{
  "n_layer": 10,
  "n_head": 9,
  "d_mlp": 2304,
  "norm": "layernorm",
  "norm_eps": 1e-05,
  "attn_scale": 0.125,
  "tie_embeddings": true,
  "optimizer": "soap_variant",
  "decay_fraction": 1.0,
  "decay_shape": "linear",
  "batch_tokens": 262144,
  "seq_len": 512,
  "train_tokens": 941600000
}
Each number is 128 + 24 x the weight over the matrix's rms, rounded and kept within 0 to 255. Layers, rows and columns count from 0.

# layer 2 MLP down, 576x2304, rms 0.0415, rows 411-575, columns 1536-1567
[[145  89 151 119 128  89 160  91 121 127 100 118 145 152  84 164 108 164 146 100 107 125 141 144 116 151  77 100 130 139 150 161]
 [ 89 121 161 163  92  94 127 124 132 141 111 140 130 116 143 170 120 121 150  87 136  72 106  89 113 103 139 171 110 104 144 131]
 [152 128 120 113 110  94 128 151 142 116 151 119 138 170  99 104 149 122 160 150 140 123 110  94 160 146 137 139 153 120 127 106]
 [118 108 160 145 148 153 139 138 136 164 104 118 154 109 110 113 100 116 122 147 160 132 146 130 114  75 177 151 171 136 112 115]
 [107 148  91 140 105  96 119 171 132 148 138 118 121  88 142 102 141 117 109  94 171 168 143 110 123 106 131 143 117 132  98 112]
 [122 126 137 120 206 112 135 101 146 100  92 135 133 166 141 145 116  83 129 127 133 145 170 119 123 103 126 127 102 145 151 121]
 [124 129 121 172 124  84 131  68 116 172 128 146 134 134 102 145 157 171 170 118 162 126  98 127 133 115 126 133 139 113 161 118]
 [126 151 120 152 139 176 141 125 170 123 132 135 125 152 116 125 148 127 116 138 153 162 171 172 129 184 124 131  96 114 146 121]
 [137 118 162 122 129 138 110 153 129 110 103 214 125 104 110 143 143 109 113 120 126 108 148 134 122 109 129  75 105 116 137 136]
 [125 124 131  93  88 109 135 117 133 157 154 111 169  97 142 133  82  62  88 130 151 114 103 181 114 130 151 168 141 116 119 156]
 [147 128 125 143 163 143  71 180 158 115 100 130 143 119  87 151 107 133 159 136 146 123 131 149 129 122 139 125 142 133 103 132]
 [140 125 132 134 109 152 140 108 107 104 108 164 129 159 138 113 146 111 153 109  93 146 149 128 143 123  67 101 106 158 108 116]
 [129 153 109  97 155 112 135 121 107 107 124 111  98 106 157 115 131 150 119 138 136 120 133 117 126  87 157 134 148 143  39 141]
 [117 145 115 136 113 113 126 132 127 169  53 123 144 109 103 163 118 105 117 112 158 127 122 156 149 145 100 118 104 131 128 109]
 [169 121 104 127 159 107 143  70  88  86 117 136 104 114 168 137 107 169 130 131 135 126 127 129 113 140 135 145 139 160 152 131]
 [141 117 131 103  94  66 111 138 133 112 154 119 134 131 117 125 101 118 145 138 129 164 130  87  95 121 145 153 163 113 139 124]
 [134  91  83 124 118 125 183  93 133 158  90 150 110  92  88 142 121 129 134 144 147 153  89 158 132 133 125 145  92 113  96 146]
 [156 150 109 132 115 105  94 122 141 128 111  90 147 110 187 118 120  90 119 107 161 107 108 161 128 219 117 134 106 115 152 169]
 [139 131 126 136 121 116 104 162 165 136 150 149  84 103 115  91 119 106 124 147 131 120 118 127 129 110 111 116 160 116 132 152]
 [136 155 126 126 150 109 125 101 147 173 131 141 160  96 120 152 119 130 171  83  88 147 137 118 143 124 134 127  96 115 125 118]
 [102  82 145 103 153 118 156 133 114 135 144 125 144 131 150 133 118  96 120 131 161 113  90 126 127 165 130 113 157 139 167 135]
 [ 85 126 134 129 100 149 129  94 115 147 102 140 144 111 123 113 108 155 114 148  91 116 143 129 107 122 168 146 153 175 125 134]
 [ 99 144 110 121 112 112 110 102 139 103 124 144  90  98 155 133 124  69 114  61 124  70 107 143 154 126 146 117 141 151 138  69]
 [142 129 146 155 142 139 100 121 165 160 105 127 103 152 130  95 126 159 166 149 123 135 122 124 119 113 125 165 122 103 114 130]
 [160  91 122 142 124 128  70 164 151 133 105 125 143 160 119 125 123 106 136 147 143  96 133 173 146 171 114 154 107 123 165 131]
 [123 120 123 141 137 171 128 151 109 155 108 140 128 129 158  93  91 103 122 142 130 162 124 149 147 108  97 129 103 140 187  99]
 [134 157 103 113 106 134 160  73 163 110 148 102 137 125 141 132 121 110  97 101 163 104 104 110  86 108 128 135 123 146  78 153]
 [170 132 137 123 100 109 118 175 175 145 158 151 124 175 145 139 167 139 126 133 142 127 148 108 147 130 121 111 119 113 127 117]
 [125  97 150 144 136  96 122 127 141 134 143 122  97 129 122 118  89 175 142 132 128 162 146 146 126 118 140 102 163 124  98 108]
 [107 106 150 126 102 121 123 117 102 143 149 125 122 145 116 141 145 132 122 156 140 119 170 148 115  88 118  91 111 164 164  88]
 [138 110 151 120 114 132 188 142 120 112 155 115  94 184 156 157 114 179 114 148  76  73 143 101 139 125 109 148 123  68 187 143]
 [122 168 163 129 180 113  86 131  90 154 125 119  60 107 125 102 141 117 121 128 147 177 156 141 103 113 149 148 141 139  76  91]
 [116 138 114 128 136 130 165 112 122 137 117 103 131 142 129 130 121 141 123 143 135 110 128 100 136 118 150  86 134 132 104  84]
 [166 108 141 130 129 102 124 172 109 193 116 153 135 139 147 143  92 139 129 124 147 159 151 109 100 120 137 136 128 109 130 150]
 [114 179 132 144 178 139  96 133 147 164 155 123 123 118 102 113 126 108 153 153 128  93 173 119 102 176 144 104 117 124  98 119]
 [152 117 109 139  70 131  99 151 102 122 126 136 132 129 128 154 152 157 127 106 124 161 126 139 152 137 128 114 140 127 154 111]
 [136 139 138 178 122 117 103 144 154 115 110  99 127 107 138 127 127 123 139 130 159 137 108 160 163 139 142 126 147 122  96 137]
 [110 151 138 143 129 137  88 117 144 131 131 177 101 187 103 132 150 141 147 127 117 144 116 121 121 138 126 153 111 114 142 148]
 [121 104 165 123 151  98 124 106 138 124 144 145 116 122 113 134 114 133 115 158 124 134  99 142 143 128  96 121 114  95 120 122]
 [142 135 152 107 101 124 125 121 147 131 128 140 111 163 115 134 169 137 107  96 123 112 119  97 148 137 137 115 135 120  95 164]
 [160 147 115 123  94 147 102  88 154  82 130  99 105  96 127 127 136 156 111 183 138  93 119 160 148  90 119 103 135 148  88  50]
 [141 143 122 102 108 114 130 116 122  88 140 139 128 144 123  96 163  73 130 173 137 190 164 192 102 108 126 103 135 124 120  76]
 [119 150 161  98 129  96  95  94  94  99 142 107 133 132 123 111 129  92 164 143 114 112 118  84 114 103 218 145 116 110 163 140]
 [206 105 150 143 117 120 117 118 115 136 109 136 153 122 125 126 127 124 138 154 156 127 117 144 110 106 102 175  99 160 114 141]
 [108 127 156 169 135 149 146  94 119 142 147 139 114 132 161 117 121 102 112 170 143 131 105  99 112 173 131  95  76 144 135 151]
 [127 109  89 151 124 139 146 152 117  73 107 107 129 163 107 134 137  67 113 121  95 181 111 174 134 170  77 102 136 132 127 135]
 [102 118 119 131 115 151 146 151  97 162 119 161 110 131 168 159 154 168 152 159 168  94 118 119 103 145 140  92 119 130 168 187]
 [161 134 126 146 126 145 131  99 155 149 146 155 103 117 129 148 109 134 132 104 137 101 113 101  90 152  85 153 118 153 110 143]
 [101  98 122 161 136  85 134 157 117 127 157 164 116 136 126 165 124 143 126  77 100 118 114 145 100 144 102 158 104 101 129 197]
 [162 116 126 154  92 150 124 191 103 116 141 128  94 120 151 120 131 100 157 131 120 170 192 123 123 165 104  89 175 143 109 155]
 [146  99 161  78  88 126 160 158 124  30  94 143 114 134 141  93  95 102 112 124 138 108 140 110 108 151 124 110 150 101 138 119]
 [105 111 146 152 138 125 168 144 184 127 137 126 161 119 133 114 118 132 155 167 127 152 125 104 127 104 138 107 106 117 125 126]
 [ 99 122  93 123 149 120 163 118  82 132 149  90 151 155 128 129 132 156 151 131 117 123 113  65 149 138 102 161 171 142 149 169]
 [140 119 126 122 111 125 177 113 156  90 193  86  88 163  98 125 130 140 124 119 181 132  85 132 106 168 116 169 102 181 115 143]
 [137 145 144 124  98 122 149 164 117  96 126 140 120 171 153 160 114 135 147 113  84 135 175  94 102 109 133 120 147 139  80 149]
 [100 148 160 162 136 141 154  92  90 133 129 104 114 138 110 148 139  58  98 144 134 122 119  99 158 115 122 129 101 116 140 141]
 [141 134 155 153 152 113 144 113  99 136 108 108 111 178 108 132  95 119 132 167 141  93 126 121  87 122 172 116  92 135 119 118]
 [135 173 128 146 159 185  97  99 114 104 146 124 100 117 109 145 146  94 135 138 118 135 145  88 109 126 152 174 127 139 179 138]
 [147 180 154 108 154 131 156 161 132 114 109 108  97 165 167 132 150 134 128 118  43 128  59 151 127 102 100 128 137 124  86 140]
 [148 173 126 170 125 157 206 119 137 105  89 179 141 118  96 109 116 132 114 122 155 177 125 153 105 144 102 122 151 132  87 138]
 [132 137 146 142 143 153 124 146 152 106 137 152  90  91 140 103 129  98 100  97 107 133 136  94 110 113 145 120 126 116 158 109]
 [139 117 142 177 109 119 129 129 139 136 126  94 102 141 172  53 116 122 143  67 109 120  84 131 143 127 103 136 136 127 128 104]
 [158 133 134 144 209 142 156 189  97 133 118 110 164  94 112 111 108 138 113 124 115  98  74 154 131 126 127 116 130 104 116 121]
 [ 92 143 110 129 124 145 130 159 133 126 151 168 109 135 105 135 129 119 107  88 129 112 143 133 155 146 153 170 105 166  97 164]
 [116 120  85  93 131 181 154 141 132 135 164 114 126 110 140 169  91 140 121 114 125 167 133 171 154 121  95 145 147 122 128 128]
 [140 131 101 103 133 147 117 123 128 132 129 114 132 130 175 169 117 154  91 166 170 100 130 139  88 202 145 117 102 114 123 147]
 [160 124 127  78 138 128 149 131 139 118 115 123 118  94 172 135 162 141 169 108 113  92 116 123 107 143  74 135 125 123 129 109]
 [122 136 153 143 151 146 110 128 116 113 124 123 139 105 147 124 128 116 128 139 101 173  95 118 117 138 149 148 135 153  94 134]
 [143 113 122 157 125 141 126 131 121 156 120 131 129 121 166 100 146 122  95 154 115 115 128  92 116 145 108 144 116 149 164 166]
 [ 76 133  87  93  70  92 161 146 151 145 106 119 110 129 155 118 125 116 136 122 159 149 107 172 159 149 148 154 125 145 130 134]
 [144  96 138 163 115 143 141 161 153 197 169 138 164 153  95 121 171 118 166 141 117 138 118 169 108 124  84 121 110 108 139 156]
 [143 141  97 117 118 134 158 139 152 173 126 140 130 120 108 121  89 102 133  88 125  68 116 139 138 115 148 116 134 152 154 145]
 [131 128 131 134 141 143 124 126 168  80 145 125 148 145  80 120 158 139 130 178  93 131 131 108 138 149 146 104 121 137 110 147]
 [110 121  98 144 144 132 126  92 149 172 141 128 139 127 122 182 117 125 147 142 141  69 125 138 137 156 115 170 111 151 101 145]
 [134 175 158 162 121 173 136 130 148 159 180  91 138 125 138  88 147 160 149 156 132  77  74 180  98 152 141 118 122 146 150 113]
 [126 133 119 124 152 140 101 119 130  91 111 142  94 107 106 124 106 130 125 120 135 131 120 122 149 105 118 111 127 142 119 121]
 [110 123 137 110 146 115 142 119 129 140  99 121  92 150  99 132 129 179  92 159 156 108 126 114 114 122 165 138 115  67 155  99]
 [ 97 156 139 138 164 124 150 110 135 120 161 138 137 125 105 139 144 138 192  99  93 108  86 149  78 112  85 114 134 182 146 158]
 [114 109  86 108 111 165 126 113 115 105 136 159 128 141 116  94 124 193 114 162 162 102 135 117  67 108 174 153 125  97 124 106]
 [116 135 136 142  99 123 121 112 134 149  81 135 146 118 127 116 131 127 155 155 138 100  90 119 140 112 129 136  99 131 121  96]
 [136  99  78 118 176 144  94 172 144  98 113 136 109 148  76 149  87  90 141 147 126 129 123 140 161 104 133 105 141 108 143 156]
 [180 108 111 160 135 119 164 130 124 153 167 105  72 151 149 124 151 155 121 141 101 124  94 136 108 186 154 125 152 110 141 151]
 [158 154 118 129 120  89 133 110 133 130 114 135 108 113 126 161 159 134 121  99 118  93 153 101 118 108 129 141 128 129  90 135]
 [170 110 156 122 127 124  86 132 117 133 166 121 134 123 146 125 121 120 158 104 136 192  93 140 101 125 119 116 131 156 137 147]
 [134 114 124 118 118 108 106 131 111 129 113 102 129 111 134 121 107 112 101 170  92 147 132 160 151 170 117 109 129 106 132 164]
 [ 77 126  87 104 167 144 142 125 160 102 130 147 127 118 120 103 135 142 117 116 111 184 132 155 160 136 102 117 101 158 117 133]
 [119 139 167 150 127 145 160 181 103 126 118 131 108 105 108 103 113 149 165  99  79  88  98 108 100 152 157 121  92 136 112 158]
 [ 78 142 117 129 140 109 112 118  92  87 163 153 134 165  92 130 103 120 152 134 116  97 141 103 152  99 110 156 130 101 174 147]
 [162 154 140  51 145  96 134  96 102 137 100 187 141 113 167 141 133 136 130 122 100  98  70 107 110 135 103 160 155 147  98 105]
 [146 126 130 115 118 147 107 117 140 136 126 174 115 144  84 139 109  90  86 141 141 122 103 100 114 127 145 143 135  93  81 195]
 [113 105 161 141 177 121 145 111 122 156 140 136 123 160  99 163  94 143 107 108 128 126 108 107 128 129 131  95 100 131 151 148]
 [129 113  69 113 137  98  82 160 174 104  89 146 112 127  61 170 137 152 108 122 166 124  75 108 151 167 120 150 119 132 155 106]
 [159 132 112 132 115 139  92 130 122 111 128 160 181  97 158 137 136 160  90  92  96 145 152 154 114  97 146 141 143 132 140 135]
 [ 78 105 107 105 167 116 120 155 107 121 125 142  99 132 140 121 149  92 123 154 141 136 125 106 143 170 145  97 123  88 137 134]
 [121 148 139 161 160 142 118 113 125 135 119 129 141 135 149 108 162 116 115  76 132  73 110 168 139 148 118 100 169 147  87 150]
 [139 140 147 132  85 111  50 151 165 146 106 131 118 130 126 130 114 119 142 138 162 126 141 133 113 100 152 162  89 148 147  89]
 [121 146 164 122 118 106 116  75 173 127 120 122 146 112 145 143 145  79 163  98 175 102  94 168 143 179 113 143  88 105 123 155]
 [144 103  78 160 121 111  90 144 137 165 136 125 105 118 102 124 133 158 130 161 124 116 148 138 143 108 159 116 143 132 135 109]
 [105 136 166 118  87 159 104  99 163 146 133 111 156 121 120 179 107 172  88  86 141 150 127 184  94 130 144 162 155 132 133 125]
 [127 143 118 180 121 133 136 127  82 160 155 128 114 155 122 113 157 145 158 146 106 124 143 175 103  81  71 116 113 141 108 150]
 [126 158 133 111 138 164 160 106 127 129 138 117 166 174 110 108 118 105 109 130 169  95 127 140 150 178 108  94 134 151 164 138]
 [145 142 118 110 126  90 124 122 115 119 132 129 137 144 142 136 134 114  97  70 122 112 105 137 148 146 108 115 135 140 124  74]
 [119 123  60 106 143 133 123 105 126 112 108 114 128 118  83 123 148 126 101 115  63 144 147 150  73 116 161 124 118  96  85  52]
 [111 156  81 121 135 100 129 133 105 122 106 146 170 140 144 122 138 152  94 134 129 103 147 122 121 147 121 146 126 140 106 132]
 [117 108 172 175 139  92 129 146 102 141 146  87 154 132  82 134 131 123 107 121  77 142 158  82 137 121 142 132 156 115 138 122]
 [ 81 143 150 110 145  88 175 154 101 112 130 114 139 132 159 130 117 113 123 137  90 112 104 168  98 129 119  91 127 125 128 135]
 [132 153 114 136 124 128 149 136 158 100 130  74 148 104 134 128 134 128  70 113 145 131  81 139  78 106 151 136 165 107 104  87]
 [181 166 134 148 136 128 119 133 145 104 114 118  79 105 168 132  91  85  81 139 109 126 149 128 130 140  86 127 142 111  89 103]
 [136 113 110 143 124 133  89 126  87 114 124 149 114  94 161 102 127  99 126 152 178 120 129 142 164 127 134 113 120  86 160 125]
 [178 143 142 116 131 118 181 122 118 145  89  94 154 113 133 118 122  85 173 125 124 112 125  76 147 120 101 166 124 106 132 134]
 [140 132 136 138  99 115  83 149 113 105 139 151 143 131 118 108 153 107 122 135  83 134 131 154 116  84 121 153 165 133 145 115]
 [116 100 200  89 150  84  69  74 122 134  91 143 111 133 137 131 139 133 102 157  74 121 137 113 133  99 133  86 144 138 149 125]
 [ 95 127 122 112 114 167 133 131 142 168 138 152 160 133  85 137 159 170 136  97 127  98 157 126 155 137 144 141 117 167  85  97]
 [105 117 125 190 109 118 118 129 133 109 134 124 156 116 166 124 106 153 146 160 142 146 121 131 126 116 131 128 109  93 152 142]
 [132 153 165 133 135 129 124 132 180 118  97 122 144 136  88  99 103 170 120 104 113  97 172 151 112  90 104 115 138 132 129 127]
 [ 87 158 127 108  96 106 142 112 138 109 170 130 121 190 151 145 111 133 110 132 109 153 115 112 128 160 115 129  86 118 161 145]
 [102 144 133  95 154 116 100 122 111 167 116 158 150  93 116 144 134 142 109  71 123 133 121 150 121 161 110 118 136 168 111 156]
 [148 132 116 106 101 129 114 149 134 142 131 131 130 151 144 110 136 141  99 128 121 116 115 136 125 162 175 165 126 124  99 135]
 [ 82 156 131 119 127 145 119 158 136 168 160 155 150 154 178 112 128  87 148 139 140 141 154 100 148 165 138  72 120 137 128 110]
 [106 128 141 157 120  79 105 144 146 120 107 107 120 172 109 146 142 132 131 136 160 125 121 121 119 124 123 132 129 119 132 119]
 [149 109 122 147 148 111 118 163 122 137 129 116 112  98  89 151 145 101 101  90 124 155 124 121 107  76 174 107 133 142 110 114]
 [171 119 127 176 117 119  96 119 118  89 103  59 163 113  81 111 123 152 153 152 131 126 126 151  67 109 156 143 109 139 146 145]
 [123 192 113 129 122 149 161 119 123 146 112 148 156 136 149 162 106  81 130  87 142 116 105 152 121 149 125  95 127 142 119  96]
 [ 96 138 148 134 175 117 120 141 149 142 116 158  91 135 120  89 116 124 174 141 124 124 127 160 137  97 167  91 140 101 150 133]
 [121 144 120 145 142  96 104 143 125 117 133 131 139 117 118  92  94 139 180  99 148 106 146 138 130 124 108 139 131 146 125  73]
 [131  97  78 140  96 113 128 127 133 139 110 134 120 182 170 124 150 124 146 117 138  87 155 149  96 122 116 129 143 117 146 153]
 [126 132  97 147 146 142 130 152 140 100 163 148 116  93 182 131 108 131 106 153 116 175 149 150 122 124 134 113 156 130 105 148]
 [150 155 107 129  93 141 104 104 121 107 101 152  66 123  99 132 122 140 185 158 129  95 146 112 118 144 207 146 145  86 143 139]
 [106  90 120 126 109 147 114  88 152 127  98 135 167  98 178 157 125 145 159  74 113 173 108 135 120 144 130 165 112 130 111 126]
 [126 140 144 146 137 138 122 147 121 129 130 122 120 140 114 145 139  93 100 130 132 157 130 152 118 146  72 115 176 140 138  91]
 [123 137 130 148 155 120 148 137 110 117  77 136 110  81 160 135 129 128 127 121 149 141 152 120  93 145 160 150 121 165 118 104]
 [147  89 154 140 183 125 136 133 138  65  79 121 146 145 103 170 104  95 109 154 166 171 128 182 125 139 125  73 168 116 111 126]
 [146 138 181 130 140  92 163  76  93 107 135 139 155 102 160 141  87 129 122  85  84  89  99 135 183 129 127 132 144 163 163 143]
 [129 135  81  73  94 135 168 149  92  99 151 147 109 149 140 188 152 129  91  94 149  97 102 141 103 170  68 112 105 110 152 187]
 [149 134 116 131 175 126 152 104 136 126 123 151 104 136 107 105 139 125 141 169 129 106 110 134 124 170 119 113 134 148 112 134]
 [141 165  79 150 161 163 118 125 173 131 134 130 111 138 124 112 156 102 134 131 155  83 130 116 133 140 142 133 140 127 114 116]
 [120 121 122  91 122 123 114 134 109  91 145 132 139 106 117 140 127 106 140 151 129 127 154 123 116 132  84 127 141 147 147 154]
 [147 138 158 125  69 159 157 150 123 191 167 124 152 111 106 118 137 110 116 169 100 168 133 105 119 122  76 148 129 165 116  94]
 [177 109 125  90 111 118 114 166 102 133 149 133 160 112 102 139 164 166 144 153 133 100  95 156 150  78 149 154 121 128 161 153]
 [117 137 110 159 111  91 120 123 130 144 176 139 100  73 142 149 104  93 168 134 132 141 138 113 147 130 111 124 124 113 102 143]
 [ 81 111 119 132  83 137 138 118  92 110 146  99 123 155 128 151 121 117 116 117 119 111 138 145 112 102 126 133 186  81 106 117]
 [123 140  94 149 174 149 112 111  52 111 123 135 124 117 113 122 134 129 118 151 142 157 129 148 115 139 152 176 112 115 157 121]
 [159  73 130 109 122 105 193 179 121 167 137 118 146 129 129 138 128  77 125 155 149 146 151  95 111 144 129 142 112 157 127 168]
 [154  99 140 116 122 108 136 131 130 130 144 127 108 126  93 173 123  96  96 156 119 121 101  84 161 160 127 120  85 106 107 134]
 [119 133 137 176 125 140 154 119 132 121 115 112 138 138 109 139 129 142  99 154 121 205 123 127 121 119 126 150 125 150 134 128]
 [136 157 154 164 154 158 156 154 136 146 130 135 128  77  98 127  83 144 176 166 108 136 172 130 133  98 116 103 124 124 137 130]
 [103 117 137 144 170 103 101 129 103 139 131 146 124 156 161 112 118 134 145  98 140 123 150  91 107  94 125  88 166 133 131 165]
 [123 121 110 152 150  84 128 118 126 141 115 114  88 156 134 123 128 134  71 156 126 107 131 161  97 128 120 130 151  90 156 126]
 [ 94 138 114 130 116 141 126 139 162 128 102 138 131 134 107 109 145 130 142 112 196 120 151 131 127 102 137 113  86 158 153  88]
 [ 77 103 129 134 154 140 154 114 148 111 148  99 157 153 156 131 110 106  78 107 145 161 108 164 115 159 147 110 172  91 157 174]
 [125 156 126 139 110 141 165 149 155 114 128 139 102 143 148 152 137  93 134 152 121 172 125 104 112 131 185 127 153 139 142  95]
 [149 137 112 130 122 150 150 161 133 147 122 129 136  97 155  90 108 122 152 134 101 107 147  96 126 119 123 146 136 113  99 161]
 [126 147  96 144 141 156 182 140 135 129 101  94 159 143 149 131  91 118 119 133 142 105 154 160 131 131 151 152 115 146 134 128]
 [165 113 143 136  82 109 133 127 120 140  89 121 117 181 143 123  93 123 127 128 134 143 114 119  64 109  79 146  92 147 147 116]
 [104 118 163 121  89 103 115 124 121 147 132 122 102  97 160  89 149 138 126  98 198 121 147 138 147 133 136 109  96 141 130 122]
 [149 142 120 114 157 130 136 149 139 121 124  94 145 113 136 151 145 134 132 120 127 156 156 159  99 149  93 113 123 143 131  49]
 [146 161 141 108 140 116  62 101 148 105 133 108 150 110 124  92 107 119  93 115 179 161 141 104 101 123 100 142 127  62 121 108]
 [141 107  77 111 156 113 116 135  99 155  86  71 135 139 156 123 116 128  91 121 160 150 142 142 175 105 133 150 119 142 121 133]
 [136 126 122 178 120  80 118 163 124 170 126 135  75 168 101 124 139 157 149  80 200 175 167 131 111 143 165 140  95 133 106 151]
 [120 142 127 154 109 118 182 139 164 116 136 108 127 113 112 126 148 140 118 144 111 185 114 126 134 119 141 152 105 150 151  89]
 [118 123  92 104 133 179 136 129  98 182 128 156 107 123 156 155  89 114 149 143 125 119 110 105 134 111  96 163 131 151 120 130]
 [ 69 106 122 113 151 111 115 132 129 124 134  76 113 128 137 113 128 144 161 143 149  97 133 182  92 108 169 140 182 102 170 121]
 [113 149 136 143 115 130 131 100  54 168 131 135 139 131 129 106 151 129 108 119 171 153 116 153 141 155 126 158 114 190 147 177]
 [177 150 107 144 128 124 121 142 149 136 112 140 100  97 130 147 115 118 129 125 172 104 166 139 156 140 162 146 121 138 126 158]
 [ 89 154 120 155 168 157 140 162 100 115 176 126 154 120 124 120 117 135 123 141 135 118  83  95 145 158 108  85 110 103 118 109]]